Weights of a small GPT-style language model, trained from scratch on English Wikipedia: learned residual scales.
Each number is 200 + 20 x the weight over its row's rms, rounded and kept within 0 to 999. Layers, rows and columns count from 0. The size before them is the row's rms in percent of the matrix's.

# layer 4 MLP up, 1024x256, rms 0.0825, rows 370-478, columns 64-127
102,186,236,213,206,189,213,186,225,195,179,176,200,221,200,184,183,219,261,198,194,201,197,225,197,176,179,204,214,215,186,228,177,179,204,188,212,182,190,208,208,172,189,202,193,165,173,212,206,237,217,215,217,182,162,212,204,193,220,211,174,199,260,173,182
104,170,194,181,184,261,173,184,203,183,221,214,175,199,204,204,230,196,213,231,225,167,192,204,208,237,184,205,231,182,183,159,187,196,204,236,210,183,183,167,196,178,213,192,200,177,214,208,178,207,198,228,201,172,199,225,215,211,212,228,218,182,171,219,196
103,259,152,189,182,221,160,198,154,163,213,174,189,205,191,208,189,182,199,225,202,221,213,204,221,201,194,191,176,202,194,196,185,189,183,242,231,174,216,170,206,200,206,225,213,184,222,166,172,186,204,213,213,167,204,214,171,204,184,200,223,211,232,192,224
105,193,192,209,158,225,189,169,206,193,199,196,177,220,198,196,177,174,179,190,222,219,210,217,199,156,190,231,183,189,208,172,171,224,206,212,207,211,210,205,220,197,208,211,208,197,218,165,230,168,178,193,207,197,201,215,206,185,206,200,194,208,217,152,199
094,205,178,198,180,207,181,197,216,192,161,263,194,208,246,163,211,225,209,208,214,210,232,193,200,211,236,213,207,173,171,199,170,205,190,237,220,191,189,195,190,199,220,201,202,193,209,214,196,225,258,215,227,187,174,200,221,188,189,207,186,218,181,211,220
100,238,209,220,179,211,248,166,220,158,201,221,225,239,219,192,213,235,241,220,208,239,208,224,192,191,216,207,186,188,195,206,165,185,189,206,212,172,200,190,197,219,218,210,212,221,191,187,207,212,179,244,222,181,211,246,189,196,177,185,176,192,210,192,204
099,188,205,200,191,193,187,196,211,193,189,215,203,187,207,193,180,206,185,166,201,204,170,205,169,231,212,205,188,178,215,183,161,191,187,226,197,191,177,209,216,201,219,207,237,181,176,159,196,200,189,203,214,171,172,212,206,200,218,189,225,184,214,188,233
104,218,190,234,188,201,183,164,196,186,198,239,185,222,191,203,208,180,205,189,199,191,216,182,198,216,200,180,183,199,185,201,179,227,186,220,200,231,185,196,206,175,199,211,232,216,228,211,174,221,212,220,213,189,209,199,208,187,252,201,207,212,206,199,213
099,239,211,216,211,191,209,150,191,212,211,241,204,230,222,181,234,195,210,219,219,221,181,196,228,175,193,174,194,204,213,224,205,177,186,208,201,172,187,163,186,209,216,206,203,176,209,202,213,173,204,239,208,207,198,195,217,179,273,155,186,189,199,155,191
101,180,180,165,200,206,219,186,150,204,203,197,182,195,171,185,222,202,228,216,238,243,201,218,197,237,217,202,180,200,203,223,204,222,150,205,209,197,188,186,186,166,181,182,244,207,220,206,205,221,186,198,244,191,171,182,197,198,200,211,215,222,231,202,216
109,188,162,223,181,205,193,197,224,177,192,198,200,198,188,213,186,168,195,228,217,224,195,200,223,210,203,175,163,207,208,226,199,188,136,201,165,190,180,220,208,206,176,209,186,192,210,194,223,178,209,208,211,163,198,162,217,193,223,183,181,238,212,173,187
099,158,170,198,224,227,199,215,210,164,213,171,192,206,192,204,247,197,187,202,216,203,223,189,212,206,192,218,203,237,176,237,198,201,172,234,170,206,253,167,208,194,198,185,205,228,214,168,182,228,191,220,218,203,182,181,211,188,199,209,176,191,240,190,192
096,201,191,191,203,215,203,191,202,207,239,196,177,220,209,173,206,244,244,239,206,242,179,231,189,173,234,199,212,183,200,175,222,204,196,192,187,184,175,209,179,187,220,201,181,188,214,186,172,162,228,192,194,205,230,214,199,199,186,212,210,186,203,186,237
101,216,211,201,189,196,167,190,170,203,221,208,198,197,210,199,189,182,190,217,229,229,172,190,205,210,235,188,194,180,249,210,211,202,183,213,185,177,234,211,210,197,186,205,201,228,204,204,222,182,160,190,215,203,214,191,190,183,183,199,208,196,198,207,250
112,178,202,201,199,201,185,208,196,186,202,207,237,230,214,217,195,216,209,206,201,211,195,180,212,215,204,200,155,205,173,187,160,194,221,205,164,169,217,202,148,226,191,217,200,217,194,220,196,195,218,191,197,241,165,186,223,180,214,193,175,192,198,162,225
104,199,198,183,207,229,211,207,197,211,190,196,188,219,210,209,217,188,215,220,217,203,198,221,223,210,199,136,178,230,197,203,193,216,185,173,210,189,169,235,185,212,218,148,224,162,180,178,199,228,218,196,212,242,186,201,224,173,164,225,202,233,215,186,204
102,215,236,185,160,208,198,221,226,181,221,216,204,207,216,191,193,235,204,214,222,237,198,183,203,170,203,215,214,206,208,253,192,210,206,224,210,205,212,171,203,208,197,198,206,165,204,191,202,197,239,216,212,186,206,223,210,178,160,224,215,200,184,170,206
105,204,194,192,204,228,208,175,217,175,198,212,240,197,215,147,177,172,215,203,179,216,193,236,201,191,220,191,183,220,193,213,172,224,167,183,175,207,199,182,192,221,191,199,256,221,183,203,183,186,194,219,198,201,247,203,200,190,190,181,217,219,201,158,179
093,197,199,184,183,208,193,168,215,189,181,204,181,223,188,207,168,226,218,211,206,187,172,208,220,226,174,194,192,168,177,193,204,192,213,218,218,237,173,176,233,219,186,240,217,198,184,209,181,214,227,197,194,151,196,194,191,200,234,187,214,189,207,173,204
104,174,232,164,169,208,196,173,232,162,194,180,221,213,188,156,193,195,200,200,186,223,204,247,182,195,207,197,169,196,199,226,164,184,196,216,179,214,197,167,162,231,225,203,221,208,224,205,171,184,198,223,205,215,242,194,248,189,197,171,206,205,194,170,175
098,208,203,185,170,185,207,174,212,183,203,221,209,185,210,169,220,190,219,193,206,192,187,216,204,169,228,224,196,211,196,232,180,198,229,207,195,243,217,166,212,179,197,212,222,207,183,207,222,220,188,215,196,211,212,204,239,153,201,194,173,184,186,163,183
104,184,216,216,211,216,212,174,244,185,224,218,179,189,184,185,201,214,214,218,211,214,184,224,182,214,200,215,165,210,188,171,175,171,202,224,171,221,218,208,175,194,171,207,220,234,174,202,189,155,206,208,209,200,232,251,223,199,191,191,185,202,214,218,228
105,203,191,235,214,221,193,204,213,176,193,181,192,224,233,199,189,226,218,194,183,196,152,199,242,199,240,206,206,214,239,205,186,204,186,197,173,181,218,205,213,207,179,182,188,250,188,219,187,188,210,222,211,181,188,191,188,208,204,196,165,217,219,226,196
091,227,167,187,180,198,199,177,198,202,198,194,199,199,205,174,219,169,220,215,170,222,204,137,205,194,242,216,206,193,181,196,175,215,214,180,223,201,164,171,224,196,232,188,201,193,172,169,179,215,201,205,245,211,218,231,206,211,185,184,211,243,214,181,191
088,209,198,174,229,231,197,181,196,213,226,216,178,231,211,193,210,182,216,192,215,195,196,198,199,232,234,204,176,181,206,197,202,170,178,188,186,221,180,203,175,193,215,147,178,162,192,204,230,220,216,184,199,190,230,204,217,184,189,198,227,241,180,194,217
100,188,196,202,191,206,190,168,217,199,200,229,171,200,235,227,212,226,200,203,211,201,196,177,204,186,164,175,167,221,193,167,184,214,173,205,219,222,182,214,216,239,191,197,195,209,154,234,149,211,211,217,198,181,184,199,205,187,202,208,248,225,218,215,218
098,197,185,217,195,204,145,198,204,210,184,226,207,203,194,205,218,207,213,192,217,206,199,171,194,182,215,226,193,256,212,206,175,188,202,213,213,201,184,187,210,264,208,195,199,198,190,190,152,230,182,184,249,172,218,228,215,193,221,190,218,175,234,177,181
089,192,181,214,220,200,217,182,192,175,217,186,216,209,217,192,167,170,229,215,202,208,236,191,174,238,215,191,172,206,219,198,186,224,194,195,207,228,220,248,171,189,195,192,188,211,211,206,243,194,195,208,227,202,199,200,212,201,173,204,228,251,192,170,214
096,218,184,222,172,218,211,205,179,210,219,211,169,217,191,174,205,195,217,213,176,213,190,181,210,191,207,192,195,218,193,213,224,231,207,215,225,202,236,196,182,199,207,199,236,239,210,197,216,203,221,196,233,174,178,197,226,176,234,213,221,216,199,180,223
099,220,227,196,168,194,157,222,163,192,200,196,171,191,206,202,216,187,226,211,186,219,170,182,187,243,205,200,185,191,216,208,185,213,237,214,219,199,168,219,194,208,228,227,222,215,251,213,231,216,198,215,208,210,223,200,196,152,211,150,219,173,192,214,209
085,221,160,213,222,176,181,188,202,210,210,200,192,208,203,220,222,163,228,204,169,220,197,172,213,244,165,185,203,207,195,194,185,207,190,210,199,194,195,172,171,217,224,207,175,189,218,215,245,170,178,218,219,216,209,206,191,184,232,187,183,213,191,213,260
095,196,193,220,231,196,217,186,161,177,185,194,193,243,206,211,225,242,217,198,201,201,225,184,256,194,219,173,192,240,213,181,157,195,184,224,188,178,180,225,181,217,224,214,177,201,190,169,190,202,209,187,216,203,185,191,228,195,173,191,208,231,216,172,204
083,190,218,198,207,206,196,195,228,204,198,180,228,203,196,189,244,195,238,186,176,203,205,214,159,212,217,130,181,199,197,213,229,181,192,217,205,202,191,243,232,199,199,177,195,199,188,243,188,216,172,206,214,227,222,182,203,176,166,187,211,209,214,218,192
097,205,221,172,215,185,180,216,196,206,220,193,213,210,186,206,223,178,204,194,196,205,179,176,220,183,217,171,192,156,226,190,207,191,220,168,192,156,200,192,203,186,195,149,206,203,264,181,211,210,210,203,199,193,233,181,207,185,231,193,211,226,199,222,224
101,187,196,176,207,200,196,202,201,202,220,227,220,221,224,180,210,179,184,169,176,216,184,175,197,163,235,146,194,202,229,187,186,248,174,182,150,228,204,179,202,199,193,196,218,205,210,196,205,194,160,196,195,215,186,215,192,201,203,191,242,238,178,197,249
106,240,192,182,198,202,224,216,180,183,223,223,198,203,201,186,211,194,191,201,232,192,189,192,239,199,209,186,176,207,203,189,203,218,154,196,190,190,176,212,168,180,205,210,243,207,226,202,200,222,201,194,226,179,180,214,195,196,200,167,174,193,174,205,195
108,177,181,185,204,203,169,179,200,160,204,236,192,205,222,235,219,209,191,213,201,205,131,234,226,199,184,208,172,195,238,200,181,223,182,185,212,194,178,179,208,221,207,208,228,215,218,211,192,184,209,209,189,209,207,205,191,209,202,161,191,202,188,210,197
097,190,188,187,218,242,195,200,191,170,219,214,200,180,187,165,214,197,238,200,218,202,210,231,184,205,218,187,174,172,176,191,159,202,203,224,211,212,226,241,186,220,212,196,196,191,208,219,172,202,218,211,215,215,199,195,184,194,214,179,185,190,168,164,220
093,202,212,165,206,237,172,171,194,179,225,190,189,219,193,177,229,231,229,186,198,237,217,193,190,223,160,158,190,229,228,185,175,191,209,224,179,192,220,226,206,212,183,194,198,190,181,209,204,194,214,210,202,162,189,196,215,187,227,196,175,192,218,216,197
091,192,198,223,221,205,155,215,197,223,190,205,223,188,201,190,209,157,243,194,177,203,186,180,195,226,176,169,188,185,232,211,231,192,188,178,192,198,204,203,202,204,166,176,198,186,188,181,180,178,216,211,206,203,192,210,179,194,176,210,201,236,207,209,222
099,203,201,233,203,226,147,187,180,171,196,179,177,205,239,210,199,184,198,239,241,235,175,224,179,201,211,192,182,204,196,183,181,224,197,189,203,187,198,178,183,187,170,218,187,175,219,212,169,174,211,189,194,203,206,253,195,176,194,224,164,211,237,173,167
099,237,199,219,157,214,214,202,189,183,214,196,197,209,186,233,224,190,213,209,208,195,192,192,200,182,202,190,193,226,193,231,201,222,207,204,180,183,223,198,206,160,178,169,195,234,182,218,153,243,196,193,217,204,239,197,197,175,215,188,198,194,195,188,198
099,186,193,204,189,208,183,151,177,163,219,220,216,223,212,218,199,214,191,192,213,219,190,186,204,243,240,162,177,214,210,200,143,201,224,214,183,191,210,213,189,198,233,193,193,197,177,172,186,216,176,210,205,185,209,205,198,169,213,195,179,198,196,233,222
094,204,246,235,208,179,179,183,198,190,199,197,224,192,187,216,211,214,199,210,202,210,196,190,219,199,187,198,157,196,178,161,211,190,211,213,182,173,187,229,185,199,219,196,180,168,228,167,170,178,212,202,214,229,168,197,182,185,239,229,179,207,231,166,215
097,208,209,202,190,191,220,201,180,201,220,230,203,230,198,217,208,199,205,194,178,195,204,216,206,186,243,171,129,205,227,245,178,215,173,196,188,185,224,184,191,219,199,194,176,204,195,157,196,194,197,203,246,170,188,212,184,204,196,186,219,232,210,188,197
093,202,184,215,166,213,167,182,196,209,203,249,203,192,222,178,236,197,230,199,211,197,180,208,186,181,174,182,206,223,226,213,204,211,195,259,198,213,234,171,238,182,188,216,224,207,173,178,181,159,181,209,204,222,203,161,191,199,165,222,181,200,207,159,195
106,222,192,188,200,202,185,173,185,215,200,222,193,222,212,231,216,249,198,180,192,221,190,200,225,182,181,197,188,172,222,241,188,252,232,244,227,231,205,190,163,221,214,201,208,203,190,186,208,222,198,230,207,232,188,209,200,147,199,149,212,226,186,171,215
100,193,235,191,203,202,228,193,187,201,237,190,232,226,175,207,236,207,199,191,195,223,194,200,212,167,220,203,181,200,188,198,200,184,216,200,172,201,174,189,239,212,167,192,192,170,184,171,177,215,217,220,211,211,175,228,182,180,228,176,210,229,208,179,187
119,204,159,189,236,192,226,196,172,184,216,195,171,265,199,211,182,206,208,180,179,202,173,191,233,149,173,195,192,211,193,198,190,206,201,216,200,215,206,177,222,213,203,179,228,208,182,190,200,192,234,244,197,169,188,223,224,153,208,218,212,202,183,183,216
106,175,175,188,178,202,189,201,219,220,225,220,205,212,179,230,167,204,201,217,190,219,156,195,241,195,199,203,150,214,215,195,214,233,164,185,181,207,197,225,226,189,200,220,171,197,223,167,171,172,208,228,232,213,201,199,244,190,240,183,188,211,206,194,216
102,209,201,229,221,213,206,205,168,200,205,185,193,219,249,166,184,200,209,203,194,204,167,187,199,159,166,177,198,200,245,264,192,221,196,194,176,229,193,207,182,200,182,196,229,215,212,175,218,222,162,201,208,227,232,220,184,166,198,204,195,193,189,176,245
098,210,191,186,223,238,214,174,198,202,188,193,172,198,186,225,213,196,193,256,266,213,213,243,195,197,174,179,193,196,239,231,169,187,193,233,197,218,193,164,224,184,221,207,218,233,187,180,191,221,206,232,189,201,166,195,187,142,193,219,208,220,201,211,206
112,181,216,203,199,209,188,162,223,228,183,234,185,193,184,193,195,178,238,201,245,188,188,219,181,194,170,200,185,196,217,226,190,237,158,177,173,213,174,202,170,219,198,215,188,220,191,201,203,170,179,209,234,194,211,204,210,212,179,220,225,229,217,155,193
097,193,205,180,196,237,186,174,254,177,195,194,220,199,190,239,245,219,206,187,179,225,191,228,193,173,254,208,183,195,222,198,213,186,200,212,153,201,202,200,195,184,190,178,182,204,193,168,176,215,195,191,212,195,170,235,229,189,205,201,202,255,203,190,188
080,206,190,197,209,184,189,201,152,193,232,203,207,193,213,193,226,225,204,229,187,170,196,205,221,217,201,183,201,254,190,203,236,190,203,232,191,237,177,191,171,197,191,223,216,211,211,195,206,223,208,191,195,192,193,224,175,196,222,205,194,202,179,211,207
094,220,211,228,207,197,213,171,223,215,251,225,216,176,189,171,210,200,208,223,190,237,211,207,224,205,223,230,171,190,242,222,165,203,223,217,194,193,191,185,186,212,178,204,188,189,184,188,222,195,204,210,218,179,214,186,181,185,203,194,218,223,170,202,207
094,197,227,187,224,187,208,225,183,207,196,226,204,214,203,168,216,166,230,217,213,214,171,193,204,246,222,172,173,211,225,172,206,215,203,198,199,185,166,210,220,214,194,187,217,169,199,213,195,206,235,237,196,174,180,179,191,200,236,208,178,247,197,200,227
094,200,221,189,181,237,216,177,209,186,178,210,222,198,221,197,194,203,237,195,197,213,163,210,235,191,193,198,194,198,227,191,148,208,212,192,195,166,227,191,203,222,225,206,204,199,210,211,204,174,201,219,204,179,200,196,228,189,220,206,170,180,225,190,188
117,250,176,196,229,244,212,214,151,216,182,206,168,182,217,196,159,197,198,207,183,220,184,192,194,210,210,203,194,223,198,208,194,208,201,171,197,172,193,206,212,190,184,157,242,201,222,208,219,223,183,229,198,204,188,204,174,191,228,184,223,230,216,202,190
102,184,221,203,199,219,232,194,163,216,192,196,160,187,203,204,183,185,187,230,240,199,223,199,179,199,201,185,163,197,198,200,199,211,183,186,167,206,168,213,189,230,197,237,236,224,204,207,183,214,241,263,204,217,195,190,171,200,203,234,213,181,202,226,203
106,182,201,210,166,218,155,200,204,214,211,189,204,196,181,210,215,176,240,198,218,223,159,213,182,203,201,187,193,209,245,196,199,210,163,218,196,192,212,170,191,223,209,203,223,223,197,193,223,220,205,202,201,206,199,201,235,199,197,178,159,195,226,188,187
103,217,214,224,169,227,213,175,193,170,200,196,197,204,182,186,206,206,192,230,204,158,162,208,211,163,221,195,161,174,246,204,143,186,187,199,143,164,204,226,157,197,236,161,201,216,197,172,175,202,231,208,211,170,242,228,180,204,202,214,195,205,218,168,231
092,191,180,211,210,205,195,208,185,169,195,215,187,202,207,185,151,183,177,195,219,215,215,203,228,223,203,189,186,210,186,186,193,196,249,206,214,190,194,206,195,202,221,228,225,169,248,206,215,228,198,236,227,213,239,200,219,188,218,205,175,198,231,209,204
099,238,215,191,223,230,169,173,193,184,183,200,235,192,223,213,191,183,223,199,212,212,181,192,225,158,190,218,190,183,176,171,205,161,195,184,240,173,198,203,211,204,197,201,233,243,199,196,169,173,228,232,227,224,200,224,219,185,212,196,184,188,231,168,243
099,200,197,179,141,191,216,193,199,173,211,171,216,208,186,203,221,180,209,167,172,212,188,216,198,186,176,176,214,181,194,176,198,204,181,229,209,202,188,217,229,194,230,225,252,194,204,192,192,212,218,206,248,240,191,217,190,200,192,188,243,190,191,233,226
097,198,182,166,240,221,211,180,163,201,216,177,188,204,206,229,197,168,212,158,174,206,213,168,200,148,196,207,178,192,211,196,169,165,186,183,172,212,197,193,230,205,219,208,225,242,157,221,207,202,218,216,175,210,216,215,211,178,202,207,200,213,228,213,210
101,196,198,240,214,216,178,216,188,177,210,250,237,190,213,209,250,204,199,255,242,179,201,217,192,182,220,202,189,233,198,192,196,231,229,179,197,176,217,207,206,213,223,166,218,199,174,174,186,169,209,214,206,216,196,201,199,193,187,192,213,181,188,175,172
096,228,171,247,233,187,223,202,171,188,226,199,216,212,215,179,225,238,205,227,171,213,187,185,213,208,210,196,193,204,216,238,198,172,186,185,207,202,216,173,189,216,216,167,218,218,188,182,214,201,205,216,192,167,228,213,185,159,213,186,200,231,201,173,217
087,213,177,225,214,202,201,181,175,212,167,214,221,201,190,220,211,222,212,204,203,205,207,177,220,237,208,236,205,182,227,207,190,199,179,183,195,178,197,195,188,218,207,201,200,201,213,172,225,175,179,180,211,221,205,213,245,193,179,170,183,209,228,213,215
107,227,195,229,200,192,203,182,239,189,237,224,181,241,209,208,208,215,202,178,231,181,154,185,214,211,210,196,209,220,180,193,194,191,178,248,213,175,247,203,176,196,200,162,221,222,179,203,203,214,212,239,171,214,188,196,189,183,209,236,170,233,200,213,198
092,216,174,192,213,236,234,155,209,185,239,194,186,187,211,214,210,226,193,212,202,233,195,209,207,178,207,188,183,199,192,181,196,196,207,151,188,244,175,201,227,180,224,200,193,218,182,182,192,156,194,195,214,186,195,202,210,196,206,222,192,221,217,168,185
100,211,210,215,157,208,158,216,183,193,177,176,228,207,180,204,240,186,207,199,228,200,191,197,206,202,228,215,159,187,202,207,190,181,196,176,170,188,196,184,193,216,207,211,228,218,180,219,227,213,216,207,202,190,188,204,205,180,225,175,223,206,176,201,183
101,180,240,249,195,196,238,206,231,192,197,213,225,202,174,180,224,235,219,228,221,200,217,240,183,211,201,181,162,208,197,214,190,233,199,194,176,200,183,223,189,221,220,197,217,182,184,182,174,181,183,199,220,232,193,199,217,183,188,187,207,215,190,142,186
096,236,208,201,213,218,172,225,263,207,213,206,176,225,220,209,207,217,237,194,212,196,182,221,176,193,187,200,206,213,187,208,216,189,216,187,193,213,211,193,196,184,196,179,224,200,205,206,172,199,188,203,211,204,238,218,223,207,205,185,181,177,228,185,199
104,209,187,215,203,220,204,197,184,216,193,209,211,194,226,185,223,170,184,160,194,217,186,170,209,174,221,160,143,231,220,209,181,212,215,214,185,192,218,164,212,190,187,200,236,197,179,177,192,178,186,204,232,186,164,197,197,206,209,236,190,208,210,236,198
095,198,184,153,170,180,185,201,160,220,237,233,197,193,164,237,197,184,211,232,183,204,202,196,192,174,219,193,193,190,206,198,187,190,185,205,217,221,190,193,194,208,192,209,222,188,177,194,222,221,184,208,211,177,177,202,182,194,212,203,194,227,191,200,193
129,182,193,185,228,212,202,218,194,203,212,193,198,199,249,218,190,223,203,187,210,204,209,194,236,183,195,200,197,199,223,179,226,211,181,195,192,173,218,239,202,179,208,220,206,200,203,215,194,216,218,246,217,219,205,185,214,181,197,219,214,191,239,208,219
106,194,223,154,203,217,190,191,181,214,185,221,215,236,197,212,178,195,194,184,189,204,191,221,207,182,238,222,208,175,177,212,171,218,186,234,184,130,211,226,201,200,178,183,212,192,215,171,203,207,190,221,217,200,179,198,171,190,198,197,187,219,217,196,193
097,232,190,204,179,210,201,175,149,194,204,208,215,201,191,196,183,184,208,197,193,198,213,188,230,202,209,202,181,216,183,216,213,213,193,215,208,220,202,206,224,233,189,222,203,207,192,219,177,197,222,191,203,172,211,183,209,181,204,198,203,178,229,197,242
096,217,191,190,210,205,199,190,193,220,195,206,192,234,218,206,210,178,192,148,225,218,189,213,213,176,212,206,195,226,171,220,207,248,199,224,203,203,227,245,210,218,197,197,206,223,227,215,180,240,174,198,195,187,226,233,172,169,184,236,161,203,189,170,176
090,252,173,202,201,199,197,188,183,161,217,203,204,212,189,250,246,209,223,202,200,202,189,208,220,222,190,219,174,208,171,203,215,192,217,188,187,217,222,190,207,201,165,203,242,216,194,204,209,226,180,185,204,206,180,210,207,201,205,141,164,217,214,226,193
099,220,181,259,216,195,203,172,211,167,201,202,190,207,181,223,204,183,218,206,255,215,212,213,218,213,159,224,188,181,187,182,215,179,182,215,198,196,199,182,159,192,190,179,245,208,190,197,168,188,201,221,206,208,221,192,183,201,209,189,180,195,192,225,184
095,215,179,227,199,230,205,199,207,214,197,202,225,202,191,166,220,190,193,174,173,208,135,213,177,189,207,205,209,210,259,191,230,199,180,213,190,193,186,183,186,194,187,200,201,216,201,173,197,206,164,210,214,200,191,228,199,200,212,204,200,204,238,176,209
097,188,217,213,205,243,180,188,203,208,227,189,206,209,212,181,200,187,195,197,231,193,170,230,218,196,202,189,191,205,224,222,220,223,163,191,197,216,184,207,163,217,188,181,190,221,230,199,175,166,185,208,197,188,197,230,223,202,232,190,174,166,184,183,255
095,183,240,197,212,192,225,196,239,185,211,227,211,182,183,201,196,194,206,175,197,183,171,238,198,172,216,202,191,208,185,160,211,202,191,165,147,150,196,180,204,178,170,205,244,212,248,206,198,192,189,200,221,205,184,196,221,211,209,201,208,183,238,188,179
113,193,187,210,195,223,194,163,214,165,209,195,181,223,225,210,203,183,199,181,198,228,192,218,214,180,224,200,185,203,208,162,177,192,163,221,186,182,178,228,206,183,215,222,235,204,191,218,214,173,212,216,224,164,165,175,198,198,222,198,207,253,184,174,216
104,195,204,210,166,236,194,234,189,192,198,191,207,229,241,185,212,175,217,200,183,192,164,237,203,164,217,203,191,192,196,219,194,211,218,208,181,186,198,166,173,182,169,207,216,222,197,198,184,232,176,193,224,162,198,194,236,211,165,175,182,175,191,166,176
106,234,199,202,210,194,224,178,165,175,213,204,187,208,176,199,215,161,194,217,202,220,173,183,207,201,243,202,208,209,197,221,194,202,164,174,174,171,220,222,185,200,183,191,198,216,220,198,199,191,237,206,203,213,199,238,191,200,186,160,191,196,201,209,185
102,207,177,245,216,205,237,164,198,199,239,193,182,227,215,202,221,185,197,203,176,214,200,204,263,214,235,188,219,199,237,202,176,185,179,191,183,185,209,180,174,188,198,190,179,212,205,165,217,225,207,211,208,191,223,190,206,208,171,195,191,168,217,215,229
102,196,194,183,206,226,194,206,210,173,177,185,202,207,229,186,157,216,187,191,216,200,206,171,217,233,224,190,184,236,186,186,189,221,187,189,203,165,213,186,224,187,214,202,221,221,201,205,156,225,211,193,229,166,153,189,195,201,207,218,195,177,220,208,197
097,173,200,203,170,205,205,187,181,206,199,199,211,230,218,235,191,199,211,181,210,206,204,200,178,196,201,218,217,219,201,197,196,195,218,199,220,177,178,210,200,189,187,179,197,220,223,199,191,201,205,197,246,202,183,168,207,201,210,188,252,226,197,187,188
101,220,147,201,206,220,194,198,190,165,197,191,195,206,227,198,206,221,188,235,182,208,191,204,231,200,208,198,182,201,186,191,215,188,220,210,201,203,163,165,235,216,220,245,187,187,238,204,225,212,204,208,207,184,194,185,239,177,189,168,185,195,201,213,221
102,193,203,209,189,244,220,201,176,180,205,173,190,240,186,196,155,192,253,238,215,188,218,210,230,197,198,156,181,190,221,193,196,199,154,180,180,172,204,199,175,210,218,162,186,182,189,203,216,200,221,214,204,250,194,198,234,200,226,196,185,186,182,180,209
087,186,200,227,201,195,187,195,186,200,189,184,196,229,200,187,205,169,191,175,179,217,230,184,206,195,227,176,194,197,208,195,177,218,204,205,176,217,198,193,183,203,213,207,220,254,181,173,204,208,222,217,243,165,183,207,177,187,197,216,230,188,178,179,239
112,171,178,201,203,232,191,190,221,216,251,181,223,203,192,195,193,212,234,224,211,194,169,233,221,188,227,160,188,212,233,185,207,221,162,168,184,184,214,215,151,178,220,194,179,187,178,209,179,181,205,192,201,167,217,209,209,195,210,200,213,199,204,202,229
096,231,176,196,201,201,201,173,187,171,214,221,178,233,177,176,208,237,197,238,215,220,210,181,237,192,174,186,193,218,183,220,184,186,181,212,200,196,188,186,207,219,205,200,214,205,173,206,210,194,251,248,189,188,202,196,213,188,260,184,216,197,216,176,173
098,207,151,241,195,207,179,199,239,172,221,216,199,215,194,180,228,223,230,150,185,191,203,210,227,180,207,213,203,210,215,207,178,212,206,226,197,155,195,199,223,244,187,237,206,223,186,168,149,180,192,198,205,205,179,204,191,190,211,201,228,190,197,178,221
097,220,145,178,220,177,199,189,192,205,216,211,213,233,223,216,188,194,183,160,180,206,201,200,200,216,197,167,186,183,169,175,211,236,189,217,217,219,231,218,228,181,217,193,191,197,195,197,193,231,222,198,190,201,192,194,180,198,205,205,208,242,175,224,233
054,229,216,215,161,229,186,161,165,169,205,233,188,229,219,200,191,216,202,205,231,227,204,208,225,227,222,197,145,219,237,171,198,206,214,210,207,185,220,213,197,207,216,207,188,224,202,194,193,189,208,217,250,169,201,190,201,163,184,202,186,219,179,199,206
098,228,180,212,201,183,204,178,208,166,207,205,196,195,223,186,176,230,198,205,227,199,188,212,230,185,178,200,206,211,177,185,187,199,235,192,219,214,192,163,204,200,226,196,230,192,195,189,219,229,183,256,199,193,177,210,232,142,229,156,222,196,190,180,213
091,216,220,219,163,209,208,194,192,187,185,207,176,182,205,212,213,223,195,221,197,213,227,232,225,207,210,198,205,237,220,202,185,192,170,255,223,162,185,170,217,215,224,225,187,204,243,182,219,186,196,182,211,220,216,217,233,189,234,172,193,216,222,202,195
096,207,210,177,236,225,208,211,212,191,170,192,185,224,201,186,173,192,214,186,193,197,158,213,169,221,175,202,203,193,180,215,196,193,205,166,205,209,212,222,191,197,248,170,224,191,208,184,182,204,188,207,185,205,174,194,206,185,195,197,230,224,216,189,220
092,236,194,181,232,191,182,198,201,158,234,220,217,209,237,201,217,209,239,198,198,187,203,178,230,221,200,184,197,207,201,185,209,202,238,223,218,183,214,203,202,247,198,178,225,205,203,184,186,225,223,219,218,208,182,193,230,193,238,199,201,185,223,176,218
095,233,188,200,202,188,242,230,170,194,201,182,190,212,209,211,196,218,218,194,222,196,221,217,193,192,193,209,187,213,203,205,185,190,184,226,152,224,204,182,189,196,183,193,186,216,212,181,205,174,222,221,252,198,176,184,194,196,203,214,214,187,210,196,240
088,197,224,199,193,208,218,161,194,202,220,190,175,224,178,178,186,170,188,179,179,201,203,173,222,216,194,142,197,233,216,188,164,188,227,166,193,185,205,201,237,209,234,225,235,181,205,204,203,184,192,207,209,182,196,198,239,196,178,201,216,218,204,195,210
106,187,191,205,230,194,209,180,202,206,214,219,208,199,202,221,223,192,204,194,227,210,208,197,205,178,236,187,177,197,201,225,185,253,218,225,194,196,192,194,219,217,207,194,210,197,236,187,197,179,190,201,188,198,226,197,207,204,182,227,199,179,220,152,169
104,204,202,184,195,225,207,194,231,175,237,229,196,219,204,185,219,228,206,217,210,200,189,207,179,196,232,175,186,192,200,201,208,201,158,207,222,177,187,218,189,167,252,180,226,165,167,175,168,176,183,213,217,233,193,208,228,202,177,196,244,198,228,180,198
095,227,197,186,207,210,211,180,177,224,169,207,186,249,201,221,198,224,196,203,190,196,159,200,242,170,205,207,203,172,185,210,221,223,190,209,201,226,210,188,213,191,172,222,228,209,201,186,225,239,231,190,210,212,208,192,195,198,245,168,206,231,212,182,206
096,227,181,216,187,208,159,222,155,195,195,202,191,199,184,238,190,209,220,217,187,225,206,221,171,183,175,197,185,156,204,207,229,190,198,234,214,208,197,168,230,173,234,196,202,205,191,219,202,177,168,189,192,211,162,212,191,199,223,200,217,200,220,216,229